config.toml
num_hidden_layers = 16
hidden_size = 96
num_attention_heads = 3
num_key_value_heads = 1
head_dim = 32
intermediate_size = 192
vocab_size = 628
hidden_act = "swiglu"
norm = "rmsnorm"
norm_place = "pre"
norm_eps = 1e-06
positions = "rope"
rope_theta = 10000.0
rope_fraction = 1.0
qk_norm = false
attn_scale = 0.177
bias = "qkv"
tie_word_embeddings = true
parallel_block = false
init = "trunc"
init_std_qkv = 0.0474
init_std_o = 0.0
init_std_up = 0.0474
init_std_down = 0.0
optimizer = "adamw"
learning_rate = 0.00367
lr_mult_o = 1.37
beta1 = 0.9
beta2 = 0.98
lr_head = 0.00814
max_grad_norm = 2.0
warmup_steps = 428
schedule = "wsd"
decay_fraction = 0.764
decay_shape = "linear"
final_lr_fraction = 0.0
batch_tokens = 16384
max_seq_len = 256
doc_mask = true
train_tokens = 149900000
max_steps = 9150
dataset = "wikipedia_en"
Each number is 128 + 32 x the weight over the matrix's rms, rounded and kept within 0 to 255. Layers, rows and columns count from 0. Numbers have three digits each.

# up: layer 10 MLP up, 192x96, rms 0.216, rows 65-110, columns 0-95
# down: layer 10 MLP down (transposed), 192x96, rms 0.21, rows 65-110, columns 0-95
# gate: layer 10 MLP gate, 192x96, rms 0.213, rows 66-111, columns 0-95
up65:141151097121085090115144170156107171173177131106099119142129123175173096050116166149155140153161130119125133142114113075155119183187137137134136128126207150221147168122107130066075128169107131174155158098183093120141152090151108090140115090170166096162197147089122155128148125114077138125
down65:102188079153159072103135175150103119190161158132147143144116130095196148107163120121125129145151153119131137142132139127134130121046134130070107151085180156050135076124134197125110107083052103120117125136120155123132160076142137124072149145180134159156139121152106097091106129059087153088
gate66:096146125138118180151129117089091147157127070147161187096127105135144156115107113055087137119157084131109094161107154112112118125108152047091169111180080118162183165085112091136113178125077141146128142157137156158160056125141104141115134119138145150053107137135107170174060108088122120156
up66:166125164033104156123118132108180120138158107099164126160114177134129157183128092181116129096113104090161169100121143142109096080138138153130101140132114028161097123117093142080112135131102140120149165189091120082130111102071183110146121166110146136126156185100117130112129130116173137123
down66:150126164187153113107107093123115169117110120085124108178121110168102131103109126165163148212125080139132120149100118143098174149107107141120115112069168099109068168116109154126131141174161134139183107145088121143143138132186040175105151187111154120142150097129160167121067099102092123142
gate67:122084105188151089132130096074156129106155115127154109093099121134066100159131188068088072076147099147113077178109087141135163159140120140096187140131124090186127119123196126118148143116096172138142118137147127088178189102139112153167131201118135120089136144151131170142091129114123113093
up67:106100118141146134165089089060198139137148095145168119072120111139094140054149106137141123087093122189167101062140125183090068175103176124143134093140172095129096135129111117115124191117124135141137169089112100130127171130074138153117127103085105156120112125165069160167118118099104079098
down67:104124140091146154128149168148122097104125132115166138095095092146081115141132169171091094111118160159128126148078158107099103125157086114193102123142159152191140136149139135107159105099103150055107138090148075150133107131149135137178123143083089124108031103121079176103217146106153147078
gate68:115097153116137110121119123125170104162069114103186172095099105184136164131081131114120097070074086122079137165081129137181213116107094115175142120108142138111197127136103147149110113195068160103157099143154104164119151165150135145060130127164167119180200155112117211173125099139155152095
up68:090091076149115169147120041114199155115221097125154137089162149162123109136095175137102119112143123087104111126197170108117106051128206125132134113136121127173130108145150164068142095117117112171145135026144092166082152131129140138117124074113174132130130106111164149095154111136083128154
down68:141177146142114109079129136081172145138173107101092171076122155158126093129104095147106096069103156094151177073096107133169153110142159161160140152044086081075143081169122099142132056115109148119162098108117083175174123094155137068183103139145122024128182134145107152162111130115138150147
gate69:102155172160145112157107122095115118098154162137081119113106137137055112189144177155132112101093102118069089098129127107121135207161089142096185104131084153108121161144118161101147139175097124202173076103115115141201119083166036080139094157158145080135111092133120125167134090122126125123
up69:111077085088110104174144149135164162080110123131116125139143147120150122085097128134102136183094180170190071146085084142107155109054082137155098155174152143147203128173154158122137103131132119196146128132099119097124170123073149181171205124080133118136088111076136087146130094113116108155
down69:100151154138146145085096140120157135135185167109184138158099095116133136104144075118115183107126178125154155118137124142156096115185124183064101145093077109111069082096115115099146117107143179072133132098073104082119105129177086118108062195125148109176112099110155136077172119072099132092
gate70:153088147139079166112150143158163109124116146133164095105138143138118148218136162067157156093138168091082133109149110113131131135045118140145132111186125132170160099098078198140160112071127137185134067130141080103115070131142174116102124199140163134051110139176134126161104130145112156068
up70:162087100078102164124128138151179150095141146190120128170115142114152104106086094141129170125112145131145110122137159142172101187093089118097152148179094115169166197117105124166102079129160119124098180115105130110118137166175131096166074091075154097164155066124118137126115036147126121135
down70:138138135115143105158116129185132110115142110128153123094142094143091112158166139113122156172161138088135206167118132134105192142142180085147142093196155168068161061109114090147142118129106145084115120148157134145110117118098177167060132166107190117120075091144141127072116086102059160126
gate71:150154146117126116139088130089148126119177138154120089142127168140104063125119111123178180110133111090076145101105163146148178151091145110097116139165067057122151088200160142157121130077132150111137144121211139137152063188103168078149065183193126083079141111045144127142128108159139226148
up71:132066174157180169051134153128112150108124116095123174164134075094082115102088099122067144159172101129145163082153080155143138065110092113114113156137153082065066121147093177062150116116202140110155159157173101135096125087148143123135112127076162104134087149177209129156124119118136132098
down71:147110084110104103139164155114144118133090156105134114151141152118153140085107150026134047192199177160105144099150161139121132100130136104109147160108068090147124076157113090107105108135116151116139143093175187147158067088136158109139132131101066154149055177173114112078145103093194152110
gate72:140124188123128098178100169136141084142136156156157138143129123113117117125128106103149146123201143180111087121074179133148106128110140154100144128141170146084148169144128105145105126108144160161128159138164107130143107139196065125179098153093155178169059139161129120154148155115117146160
up72:092153114091127151124124107137111140174149083149109117074153095110127174067145168095117091090143086113134143114123123098129100137162138184084157083112092190137160112170161158146114168114177102096134133081084108062164116134131155115140152154147116102149147115076120151089144077128107094142
down72:156090133182163128117153134079095159158124109090093126097175136085117125118123114147099081135135148135132102137165091110153166122146139110084153196058134079139144116173146128186120144115072158102104133087102174173092138161132105087135089139172133172163094181116098127131114155139129123076
gate73:100171126175101153083117120158122151151090080133074048117151126125066158131170132139138100115102118161125075143140152159129171140146100053170119184130142068120140118195143094174096152150087150180138093111204108087109119143148139102099166118108119143115103171116117180160094134116167170076
up73:226092139090081098143091125144158150109124134175166163160186175106177109174109155170113065116147162100133115160152213052121154116092148163149132142116114112119107142105110148114104153111089118118157130103107178138169144080104132139115132108154054100193072131055136094140160099129119083113
down73:138153065093174057118089095101158091189147146127112154160056167129077094121156141103137095138150159095093151098147163128161182159175155140141211123165146126152129123139113128129173161099114123084158203112123099151145126158120128155123148140167130175104086091179155123163126108097185094096
gate74:179123074189103079186160151127130105130098133155147123219134107120095116133096150146102122149092157036150086106106138082128119094190104137175119098133156120111120144162088094114133151104117141104129103089173142045130140098171083176123142135163113085128140089106142102149134084151124202150
up74:158158117141113150098113144127107132180111099130146111177144118174096125124132073086112116120140081171115050151156152136111184122116126124152191114119108116160025180165165111116139135135180122146100159146089176123166159137120153131047132174125136124086077080141146173147112086099107117148
down74:160119117147093171138194147110148161084174147150164141115126133058113160154062199169149111123122150109173141121122118123169154120100148075137074097105157125123143142072118164123205099172074134105130101148129106125156140188139078162116111195135138146148092140099183133122152078149148170170
gate75:124052167123130144128101176080102123135118110170103163132148120122096111106126194073185031124101165108131075159101110134054133186101103066167143080105184052159134132093126081072119115120163152162175113170193170119178151142131103113097147121134162170090168127114138140157135157165113133166
up75:121081093106147140146061114095104137167100133147133140110135106113154145122151110155130103124061159092164136071179145161093119157154142098119111214149138122110182180155102138223128158176126155076156136119078138140173164116170185069153209111142105052104134145161093176171125159117086112110
down75:123134117110131107109170103154114091141153126106088070156129083128138139102119138104138112135176174136157087126150096147113033115039058151095185110129166105135080105087099157119173174119084137150118106194183141125097115155071151169129137113090085077199115169164145106122138130165108183175
gate76:103175139203114157141094141035087110096109087088069119101104116115149150156130134146152094098124170084148087170102150059127162089146129157163139152136126159085113143115199129125145142087143153135175137083222111127141106142114154144112108136151143120116090153123155111174178138184135183089
up76:131098105102138165170125163208144106077091113117138129120115104130168130135120086094077190154117107073155162152160107118111083208118116071154129098137140118153117084080128073143161142118131135106192165153095102126117130151059189154140097132122167042157180093131069119133082155161097114106
down76:113192129155189125124168101125073152095113135194127163145103174136084109190143108140142085112119181136122118103135148098091108081177197140117185157120080131099157134096116142148129172089103130093045152092197135168175137135146093097136105084122098130138151092084159144080136168171123175037
gate77:089128170099099115121126174116117115137092123144158128141131128124121077169138110092053119111097126121143095196079127151193136119106134063173210168165114089123179079150111178146072155112186134077146109142117142132148142161134136134114165126108102140203102143110102106164159142097104136127
up77:143194125157109108104128118147159142092099132117153170147153110164107107076138119116112152121156137129117185108125173143138189091128083107147122077164201089154114171151135141182103148127117125141181175141052098184150165084163080114146076078095147090088151121122147112095127103142107096084
down77:131118111157108143100123139065098136170161110138153100109119188207057145098136203066162140152095156120111181147114139122099127089168130149130196163122088111164066111151129147112115149175107103120105133111187147104140101105143124102084080097093102121142158173168134137105159103108130150063
gate78:137114160139132165129128092105148038144120109176145153123102145152085145074171178174134149097130143089187118134146103146156123142076144110225098153140074111135125143125066124178149147083140147089126164114122170087121086126164152187116167181121154110109154196151149131179166058047148165115
up78:142098134134095121144087193107158178095148157090128120110113147101087116096080137094167170215130127152137123115168096096125124102101110116111135169089152104088144120119131122149142104140104186094134157091154120076198198077137067067122175064051169186128055121132125191123092180172129165086
down78:106075116141195171096128061123101164163136080151144136138144076124192128097115109144121105121135142098087147065157157119121162073096155184150163129151152120145136086140151067205128107080139143132165186147151145141149127135181152092175088073058148090154179122109106152191143159140231142110
gate79:085149126170141137131104094126069161129151127139129155112136135119127102128173095099158115099188076148134112179141151097116142100140173099146143075127104119065092090122129119163098141034105055097160177137135168179145127170087122146096130148099126089131090203088138152142097144111115168106
up79:126143131142109171130132098117117160089159136095083109165124166108162070090158145065141101192136147128067116114156093212130113091075120124125150106106201134120145103141147138115128102143085075136185095125112097082149165111095097162173078082095110136149126108163140141134149124097117086158
down79:185116137103114103115211201132181085116122155132179171171103127117161162136169104125120121189153143157124119136116179148156178107133148102110132154217105149145089149119116111102153143165175111112148123075141119168144129120112188161113147140087167120132149142175100186168117131109095140157
gate80:100116138131097156147157107158172062101115152083135134106113166151083137135133169172173124138080120163161097088120194103105091141149125118208116173156181130176119164110130154158141120121125128101127090108139121123114063136089130146117153190131205129091093153136120114160102081096178098100
up80:074149189116104112157109155144142136146175099098130102140155091147097158184111108103166149155124050130152103146145112179135160081134094101067151110079095135064145124099084141079091138102117129131099176145105141123136157126115130179160125068160143180100124095167095086093079155078071139147
down80:078075089109096155121129109091105104108127153222140173131158185125136108122086158105078138103107157077130101122171141121108177114088105118131088087136173137150145123136204152126180059098157183168097141124186104105123125086146162141140133099146075141140142121066110136104122143132103123191
gate81:057113105141083118118107143164127114087137146093048170126153113179126156109137088117050152122061181163150119120151183150150119166181146068147168144135136179164161138146112107168127126078127118122123151111115120141130142088123100107184179108096162118149098131107149134145134165134173136164
up81:065095125151083147091148132087121079219137126110163096185080105105108150170100141122132139167131112135135118119102148191164123146141129101182141129116123156158126140157129131167108086099133153082104119166092078150134167127157161165084181145133096149100132105193113131133068122158116146098
down81:111102104144128125115179143201123132107091113112148141122155126150153103056135157110098107141113112102138155168167144163118145165169124111177121150130127116168138166130133117121179169205146093121131183125122122151153114126094100106113110158081195105177130133179163124142108170162129105137
gate82:132111194161139150092070122101117167144142107116146136066136141103110122159126071121175207073124163138088106146075103107114112151142155147096110150151102087115080086185164151185112136154151110121153152136157123113172072077205117170153144103156141103118100138130080142159194135135170154096
up82:127131091087184121097157095144144113091078098137088179060136118111101161190113184104128114206039124113121137134104132084110151188114147149140143103133123126178136177159132093124173132121143109071110085127132127162142088166108135077052072138109079143156161081115138100112101124144117135198
down82:113110122114130115110126122118147141183131097188174095177100103065136105148130156153145167116088175115105081139122134140130089097114191127147138180180132129110061147180071096181127175125045158159130193159075092132122163110150089121116099115097105127107091122098059157167139152121116128121
gate83:159150179119117135136134126150161090109139093112100131100143135132115118077173181155146109089164173106156103189107072140098152184100095182159146145181134116085136178179143132152103147150152168149137131126186097100143110102140104130149055134132133147180144064139177133122142117171087164134
up83:100185185108102122139149122129152176167105163156164133127110069166100110174127089150147123123081134182139129119153188180136126175160135109145153158175118152119184152169119144109159106082101155168141157127126103180117137108158145137139140071105156130192181085137145131100098093066124163090
down83:150136177130126177130169119096127142161104138156127053099133101140132100100100199156108195096140111130125157126105098119102086074148133157111151138007132107180091097064149113130135167134138112130097138060140119117104106092153151125118139149097108181161153136083148095152176149118088094106
gate84:125113080094169175098093118143088164126091115124137142145146067176138168122144166122103116141189108125116079165128146122136117190131143107172186138145140114144112117143114148138064177171099162075139134126169153102089168186120102090060130169125121121186121117132187102166123134144093082139
up84:108067142158106097133135118129118097097121150119056083103110123139139081091070162126106108143171096117166201146107162117080090139079076158089098090130113152133137091094161070149116141194101189150176121141129091159115110122138119103124130073089160153100142070117150151123105125157161125091
down84:167074113124140068125116141110124149158194098142093162158130107084105107127176108122081067129082108113042103147115174132135108078090056165154146091120132139100109149094147165130129187146075136118106075136168128118173134121119115119162144099177077126096124143109119176153144139142159093142
gate85:151110097165074089101145098125162114158187150150145132080128173087071145154089146117201101141109156095128112129094135136161118107187148149197134059167099134134135154162185160197155159133038131134095157114142093098142070081104122154138112138111112163216138141110148150149134135114133156135
up85:166143157109177073071093199092184113170115113100064151156084129153105130097159110133057126122144112201115137147103101110096121115167133153135149143058160159096126037128149127170122066119172123163096153125141115120092138140150159111125108116119112165178167148099083166123150080100146120131
down85:137120134075155099129122096137171165153138249158116135133139168118106139142126133117167096152115108137077173142117078150130123102155107081120060146147152078129087148146128162130149105104131118110118115107147136136099108102201159124125089153135134134232172079131106113072110111157030147186
gate86:122151097142088179123066108127081146104158103123133147168164092158128190156155156119115142093127128081167110155142127104095131078168129145114144107117107084091145117164136176196128108086067152107110163139161063098132165176137137139135072139121169129140161116080084095100177100156065129105
up86:153114168145113123133125122131150102123159097099136128134170135137049154159114105166130188113101183159146122166118161101109165094115176177109151074146181119123130144100150131075113147166145142141172162085088105150076133144197100137161084114113130123159157108170147169134149144107137163042
down86:060140118144153158089139110107114134100132182118134099140135126106131069108112147089137110157218154123127173061148119120150088114188153167123176207102130105119118102154202163147148123126146085126097103138178133118113128163116155116147115198078120100115136112143180122117192111122119133163
gate87:158141150157074080129123159107138139126130090121161152175147119091153113130144128135168126123109128072028127103119158161104134096127181120180103049184095132128168081122145117116079117098137193168163162114196123143183082140124122074249100164082143126148093145135144142121073113109090156133
up87:109124122123099142120138093106201076124083155101100174099094092153148127092105206058089122153130200143081090095135142098166141202095125119113210192170112128130115163120117166102150119124194113125110134153151095164118109108102136113127121167112167095176118113100092116117111133109092079197
down87:131124163191155159088152018142114173107098040103153141183138094102157070125105097112080150121132179119136029104153138193062147152123110101101139075116128135129092125145129177111098140112134179118098130138126150133108118129124102113135157143102160124137104179138118116067076152105114157141
gate88:073140143166185159136106124167104097096102077109174103143155145129132117138089164064115103134100134144085111133148140144093138176105142114156168146176095181092093164174207188113157087124114174100194106153165135099132128123102118094163146159115186111131112148103085116182130118132134131130
up88:113130134096096117155107147115152137210166117160101139135202127142132082131115121160143129151117143146106119113150212167105151125179094118121095127136173147101164136173097146099123132167121068134116124204116092088145105109102116097052137095122145130160103130133141150158126175095126096033
down88:160122132093128085168111182146104122133152136139148106127112116084090141127108124149144107112114115174058069121130168116179126161169138173052161182119139105162193108080149138157136110160133173155185120147158125134186148173128202082158109130159104097129101158088166117099117142127078133095
gate89:110170189133099163150095143082102103152141136131125170148139119102132111139160121127059139105193161079119158145083166120112191139079126073108175157169124123109135074121140123093124119090158149180141129169203123112102135121145092074151097147122146174097125157116107174107165148118147194099
up89:142160105097097083128119055113158083124110156120167087145101137188118124132154115127135051117039116146144163157115132157142082110157137182083153143176159098136183171162095134110122143168122082127175167079178115150117101132207142161107128110108098099124149146155181120158128147081127127127
down89:162178137165079143137165134152132113136090160203140180136140145093173223175142176174134170119121104105093158100155117123135094144106143097088169127143046131139069132083142151089106084142110091104108111096125119093169122080088153127129079127123103180115146139074146157167150065092139145079
gate90:132096103155107146111135150162111111147153079121195081140140098115118054098166207129065139096075091111143126167184110164155144120083136151157167116121085071142118111143156148149105123075143098158086130129160140121100129131206143141189127154151114125102160097092167123148139142088108102166
up90:125122138158149165144128152102096142098152103127062148078181096160122106123181155163178160083119126110112189154123138158071088171147155092164126121143106125170134116091186124121092094107170108198116080107093158159133137159096130113139110142160090109138121092128123173130079123136150138133
down90:114140133160116131130191119138096138111128099117123105102121131131165113056132194116154183130117089151096163132144168176105124144122130179165090148080094161116160149087152123113147114143188106136120139149136157100084129147160140083135172170141080141139094150132113139001172124116116111155
gate91:083099112143162161138099137114129129139154225168173104083130106153069158137194143130143123179137110097107134096081176141136140147074182118173172076179121124163109101082159117100146116106166163074137105137094160146092136106138120176084129171124117154124195184184127122129117122104154164164
up91:135154115091149088180125179173125060168129120113097115101125114093152131133124147067090149128119139140127161164104196118177059141166139182163093101172153164103146105187171120124143169151123131119071128088170165181139139149191124119147117110154147188187186125098104178131143105126176143115
down91:119081149071150173084165184176121135060133125128113200083137143123115132151125125095149079159131127119115111143157082108187131081126173083131131123132156188147170133140183100103123071123141167128067078130088111110121178134128173131120096104155133109133186107100128146042077099062148115109
gate92:123112142152117091097137121142115180091081183176153089183136135165070089167094152064122086131145147119152088158089161140114145114153133147104143117135097129109119168171112115175086096204108169089172108109156126128157137153122152113145121148145147056121156076119105168162145070149148171165
up92:145090138105087163132149153082109143113163081131131097111084138156110106101180100146208125113101057110156152144157096150126146060075091138152122112123123149146137091099122098133205093095149136105141079090145057087181142098163111076176134167171088138094113117130154101147152110130097169130
down92:134146123123114120122178109152124183152154158111155157128167166144167106151113104135140096131141149049084076136123162156110157159163207147148078177150114115117125084205113105159139131158098101052115146159128151107153142131093166165121150070112146063127114152123133138222084085140130131125
gate93:120105108163140129114125160121097106115140127161071145110121175134148093094115142160069098138145124141146111131117092131126047124115110173153157170114126149122167164126062144154105117134145142169131170086116111137112105183134196092128167147129113168119091134167159085091154117103172128143
up93:160145144138118091083224117114155056115090118167138107122142123106123136106070117101104151104088154119099205106165090127126127151161137153120108194132107096103124137147166093123145072147165153105121135212131139144144106090107087091111112075106136087200167112100128124132129172151123136169
down93:141109093129148120144033123139122152117178087120135122097158187095138129106124189184161120149165113127144102136115160155112083139104107130161183112172158161098160143106129172114122173127148103160093137100161131121168135154160183119160159185121116127110090175096176091083132109123111098108
gate94:101100100152149121097034103102141139109143140116180133169126090137074131129135155152144164152130094068113070105095133093141127184155148111150118169141123155148192183088190110148147108105137145136099113097110099078183087110127068141135142152110128112117194177128175125103147190149101168148
up94:125098132145115137144119118138168146116207167140182177133161081191123148111147184168199144103146115145136123096130115094172132148172145137084109141163136135141140169114154093099184142182130166163131121117142129164193111120115081127033110159133088125164107154103182082076134165141134155096
down94:103145117102154157123097166163115164092100158058130146174164144135154111125104097150129091148127165246101128128074123092126133159120152198142125167095144120115125118086145149097141163109140084114122088137129092100152084086092150143142135107089139069162138177143152105124115075143075154134
gate95:186115137095089074130087158143155088152119105144102119194102135086153094130107109111114114085090133117182135216070132148128145168072101106207109138164139102111151167174156154112175086129129144207105100088138147112162106160124156077157157090102113140119142087186146097139157107110133242145
up95:113142114149082156103162120135125150166126121183146084177121171110101105046131128152124128130114111103141042163063138134111141092133140099074099127133204104161152201098147078152138090147089183131159134124156194129165184111094148101111175157152069170175102136074085135087122144166114129120
down95:117176145128117178133069173137093102131105101155091090107087203156084109175066108132124130165147160136182136103102131075118136140157131142149165115096109121115120126162099075134137114062084121171165136099081145190131123035140078170164138080189116148118109160116115145162158151052149115163
gate96:098136160077114128084146103067152106114123117179086115147152093118106167136081119152124218115122165115154122116115139139159159127104042131132118117161126129149154134104152127128087173072140144135165110099108079125068098086139103167132133160157108074101108203096145144106125069093162186155
up96:146197142125169111095128159114169146071131137164132108131125124116142153160109165141113139094206166113117146130016153176182073131170136120087118085181121097126223125098131181122134114109140154160099087152138137074120129155135161084086120146103147083113091150107122167087105112073081112114
down96:155103184158123085113149126150101068197103179031089167131119149135091182134162172127067080157124098121146072119144138075095142120100122164103125130111173126108093133115155091105132127110091152089107183130196134113118136157126118129135141125195121151157137077169068068061164111142132152147
gate97:129089136128140073106081123094097071106172137132110143159092096111122138173106175120174137093147114117125100166125151166191153076107206090089153128134113160093173150156097126123139127170082126108158199161132102137102162137155160119124139097168150119161109203159119117137135154062145134140
up97:142182146112184122147109158117150139149161124131155060111182086122086124062166128159174122145182116140119136091168071165124137127088087174139118105172135093106147135128083102091181160167128099123133032149126159054118152121119155134090080112129162102112125122148086141153116143137178107142
down97:170068118104131101089134150077075115098118175180107141116102124079141096184169109132185160155138093125092128097115087127127080066121156126124160171102165192106159131120119122127127118126145103091139160146111130110164083166137167098135098129175159174141147121071144118036163100135130152076
gate98:117100153138111159107111113102134090105172124127142194107166191082166156086150106068118137151118142139098112106089151161076145139161114115125163144103087040127239116187173159140158091126116142138159175098171136119134096149124130123178110122142147119111157184093160129107150139145104149142
up98:072167142112114060133116093124093080111065099105131095094111119077143139129151142108116104208127137178132172115072118094146115116089149141118061102126133109123105104146127174144162085129141146090184162136114159211165114109101171118141209181098136122087158131092086099139155170156178166157
down98:144097135097160139157095190192106125167131097166152097116147145156055103149151176172160132138150099121124146116162122147131143169118129090188076110140104091199132121123096112154113137188097118153134106155143084133070105080167098089114119069136064181147196109148138106096088178143097160087
gate99:130094149133064135131073151162172131126155118157181186175187100153068134113090134093149163138131108112149140153080089157137100111129181127147152134067127163098186058215143075172100196102094135149155167068135117072094171082117120192149138123144160111142121171147206105142148110123147170120
up99:045127196162147156071162100158108147124075068129127126116130183131122193152172142114121154073146151156180116154071164182080105149072087103192101168103178107126137106108146152133110094158118096152163118083125111120177092169179099136118130124122134139134049182117106111078181104132112095128
down99:114106102138130153122203185082099106224124108036142136132105077100147149150176191120058120126115165195178120083103152085154101080163176144138159141086125110104166108104148133113153089141177144115072109085169187161101103134129123111147141149100173145118139132088191139092120096090115116072
gate100:144100154144128095131147192138121108142117126165159071089178098117083101179181113084164124098083146128176153114068080190147139129138118087164163124125134094122164107130096123137108192111090190123142100135114159130103075140112130152127111155147178120106099143131141112173125105060085120166
up100:131098097122087115112098062101166148109097176144091096092131132106113099163170165133144158133091151130131097147141167150114073153094143080130098119140165149140155040169137190174174154162103121075131110185079129108126171134151109103110117134149168095088130132166156063148186061125182163160
down100:177124152168149152124157102144111122138143046133139130109130124168101121157105099104081165167142074191063108152093072161174143123105075155156056168179141107069131159131184152134094142173169104200155137147126114103102155123131127108146065106147100107138160160105054126116105119103091130113
gate101:073132158120100160077114096086139105143100130207118122109125103131119179115110133182187127129149206163149101129115081163129039157161104080113150134124082131107122154115098136174120097114137193148177151075157134173120135168168138106105126108092119105148160133092122135173084076101183133112
up101:071177109065123158108141173115135096135140177101156121085130154132158134173119155064111096124126143138128152100106099132058157078101110135142095130070154130115173139107111114092139147038182069127119180117119179117108106094098151136065119121127194132144122122118179091147142171135147116094
down101:233161119133134100171145102134184111083117083209116144161107135117144184115106171150121127139140174132120188113121130111114133105144172155129139152184119164125122114110153125121143133137086162127079113136144111157124174117180085123144137201191077112130147124138214179135123123136135124131
gate102:124138125122124167108091156090166113123137204160173149073155174079138132143174147171120122121124140163092099140170110104135108138150123105144192176161044145117122126132148082135095179137178182096148175101168128124128168162113111090145120131148155176155135093157149176197131154120134117136
up102:174129115130160116112141137146139153145175204127153176165079104154142109112128142179084127067098125139047181142166116119108116101108145099114172158174119086131129149130116148154096121104149135122116096146147088063053119170077129115172144140111060071165092098169158100149133177146140138119
down102:098109127138140108141040165125134146119158174047113143182095105119130120088143167171117055152094098116105157148104068088089113143086096130114148079127119104114111096143140146125134151157185074130071145157182115075141106149109121123175114118136114191089104119172123096182094113112107129205
gate103:106162089191191122127119160136137164120146124070114126099129062159143117136137154121094146095139150118082130156086117119139136147132158161180115091154151126137176063066133193141115137123184152138087144114184146127124068193122089111130139170128188155099153101118131152115146153174097157128
up103:131119131149095119123123165127126142142125125117109150161123110127158137115119104121146169150113084169062119192123096186135146079046126106093122171097164128128137103168059169162115083144163149108133126175140155085185097126146121149127157145193077166080152127079073136125146118077119084132
down103:116069140134109128166159111149162121140071115124126120102139179093111145143089113112120130105142095209185141077175098093098090184114143161135099105130150105103113190136126110138154180139162130164146118183117120186141105111080170140158148129110157142142139168131101168159088152126182192098
gate104:098130077139152154059120101121097094085071167149162106060158069193132148182099108079140108082140170082164184114145119089143120109103135095186115112136082080179152106107188137156172114111111159106107128152181105072152059188141122134131112124133148164157122167135166104193117117111106144084
up104:094155136169130167091175057175118151097131129131115103135123100157101105132111053120156155109200193169161148121126080083120169107066154197188133166159105052122111144171119138158072149150094118159127182139079131188139121104105145092108093129129080082105173190138050108130109111124123093140
down104:157080113092113130101127118121207143173169154043169125117116103174080051153126116134103149173124223100132101041108112076103127152100166121113160093090149134166056145124082141107125121093163165121176109108091138124096157054158104157096127129099041114101096132114087151134094142132126115149
gate105:135121195111142141124133172098115176115118076183109089076133089132111093108118164103127096172050147089089112152090098154160145126113161138178170129125113102149174081115126120176089103098036187110182133041099090131060145089148170140099120100209138117157188153107118135144160151172156163150
up105:105084103116123131126108154094092102171091127184150105081097105100103117092068153151178097078111055151115129059131152135099154107128111117108140097105127141096069133107160043163137105135153059148162169141078096104106159128090080136143119100100136094114125129134093130115117056059087133038
down105:113171115137065083090095144081135082118149145111148117087146113078161157150150072089180105117048121095148181191115113105062169125076115111052120079171160143095077133146084101128122144148123126110164104114102162161098158131156154148133141087130186132113138144115116136109117197124096121057
gate106:155153127097076098114087077109149109097080119127119097144103146128151094077174094133108150139100151116135147137097139142149112100136117160143159106104179096216179064145109142126148122142090105119130152129114166113115129125135120104124136080083139178110079154168172131163187134151144192116
up106:097141112129158087087112085096132108181134122139074119123144155128135121133123096184109116124109158150089077086146096114075132093094145140121094098126130132098114138164119096138154105099161096178132152184078096194141114104074104138151091168158199135169169123033168120133085175156152154143
down106:141129107116094157113129122165137163129112059144180153160105071079126151194121182111206105170153083172128159153080113130108132151126134150111156192106114090128147112081148118139163074085082115141079140155104138129142119106172119154149140061103117145159106135121092090111169059155098164159
gate107:074176099103099159116090094147124129137160143177079151125110140170134094075149161100100149117125081086098144125113079151152130111098123066127114111141125053079167086099125163144087065137102158115106118132160192138121137132151102139132101145164146081112104161087173135144074089201106187192
up107:159074074157158104120144136109139091149087140100181156101079140174133160091116079159130127088137165127093119163157136137024116126069148102140181073141159124125142130131130127113146159126104113118176196164165093134053163123159119119114096111103155097138163148121166115180158171164105068155
down107:144167090107096107100160137147151088076119087184206172118161121183097114117123193148149128075125130181089185144089102149161094103093166165109112070111110125095144126093152154152125152152149180113133121083136160160106107165132102178165128082063100144120096187163114137162127111099180157115
gate108:134082126151112104063075155058195143116148131162187094158096168190107171199137135099180124200162120106093088127160153135182125121096135122119152150130140103137126130130177137136104103222113153113178134098158105149143191125183155188111125174131168137114141069130128111164147120162144116117
up108:134139137158127079101107120082116160116133196123091107118119177153064205111105143188158157081112147102029160068165129120125134106176129122076111154161161103142130092099103078181156146083125131134123179107056128075125119103101105135148150134150165173100084102188113137172170108126175098096
down108:095116159111139118148089172105093113112135119132126130148127144151109132120166135125138080090067106121157102165138050138162172110067166091159106202076154157169117189065145151163140207111137125117134143165147187131134189123080136146095127148102146144024152158102178138064076145167105107149
gate109:081170098107142110155118087163110130134156059201131145082131130187134134078129106095092113149038189136132091138016131114119113134114097132140141137111194142162129105147104116171057128104140153146146127114160132162117132150192134093157134135074134111165174181137143166145113127109177175120
up109:076148082148179114099141130086156193051118130120108218073130137039121112136095149062125125163139158185097145125120089170139141130159144056073154143118118143152134155146179155138142099105127122126136097104098092172118109168145095147120166155147104092107137106132114122164171156144160143147
down109:149116144167141131130120183138115069152061134208122119147151101158086180134159092212128107110158121102129090138150162101147164127149092159110120127115181120126161115119161178144132159157162118095172210166141122165139075134091086124159105171107126179173116119121120125090078138087082171119
gate110:067147110066120123110110079131144101171105078157088115137113167107138099215157145100170098131120134100065062103089192122125131154223126131144130115172184093166202141105115160165105151105120161129166152156082145165166098108141063109120132141162099129119110112114111139196095123102118154170
up110:126147080201124127102138118132134148157111094138125122177090120116130105046085145070082104166077119084169144162131130121056102124126137098136152122094178143114085101004122175136149118161150079150154114164116147118129085121185094146136206109128090111080141139041137108095122156160173112178
down110:105153153150133095146106134125117094135161141093119106103131104054149152117143153133120086140121152163162148122123101096128122150094025110030111095150119198086098080154076130096143081118134098074090206082198095149162139135107119112165061150140078118150100161171056138135169113130112143183
gate111:126165159142131090061090103130129129081152141228152130127132112138087149136160148118121105150156145090099038095100141108077213099127126148145177151098154102086165168151124128122142150102164128173162102111123145165146175093147169132104173160192135131057155140132071194138098136126162181134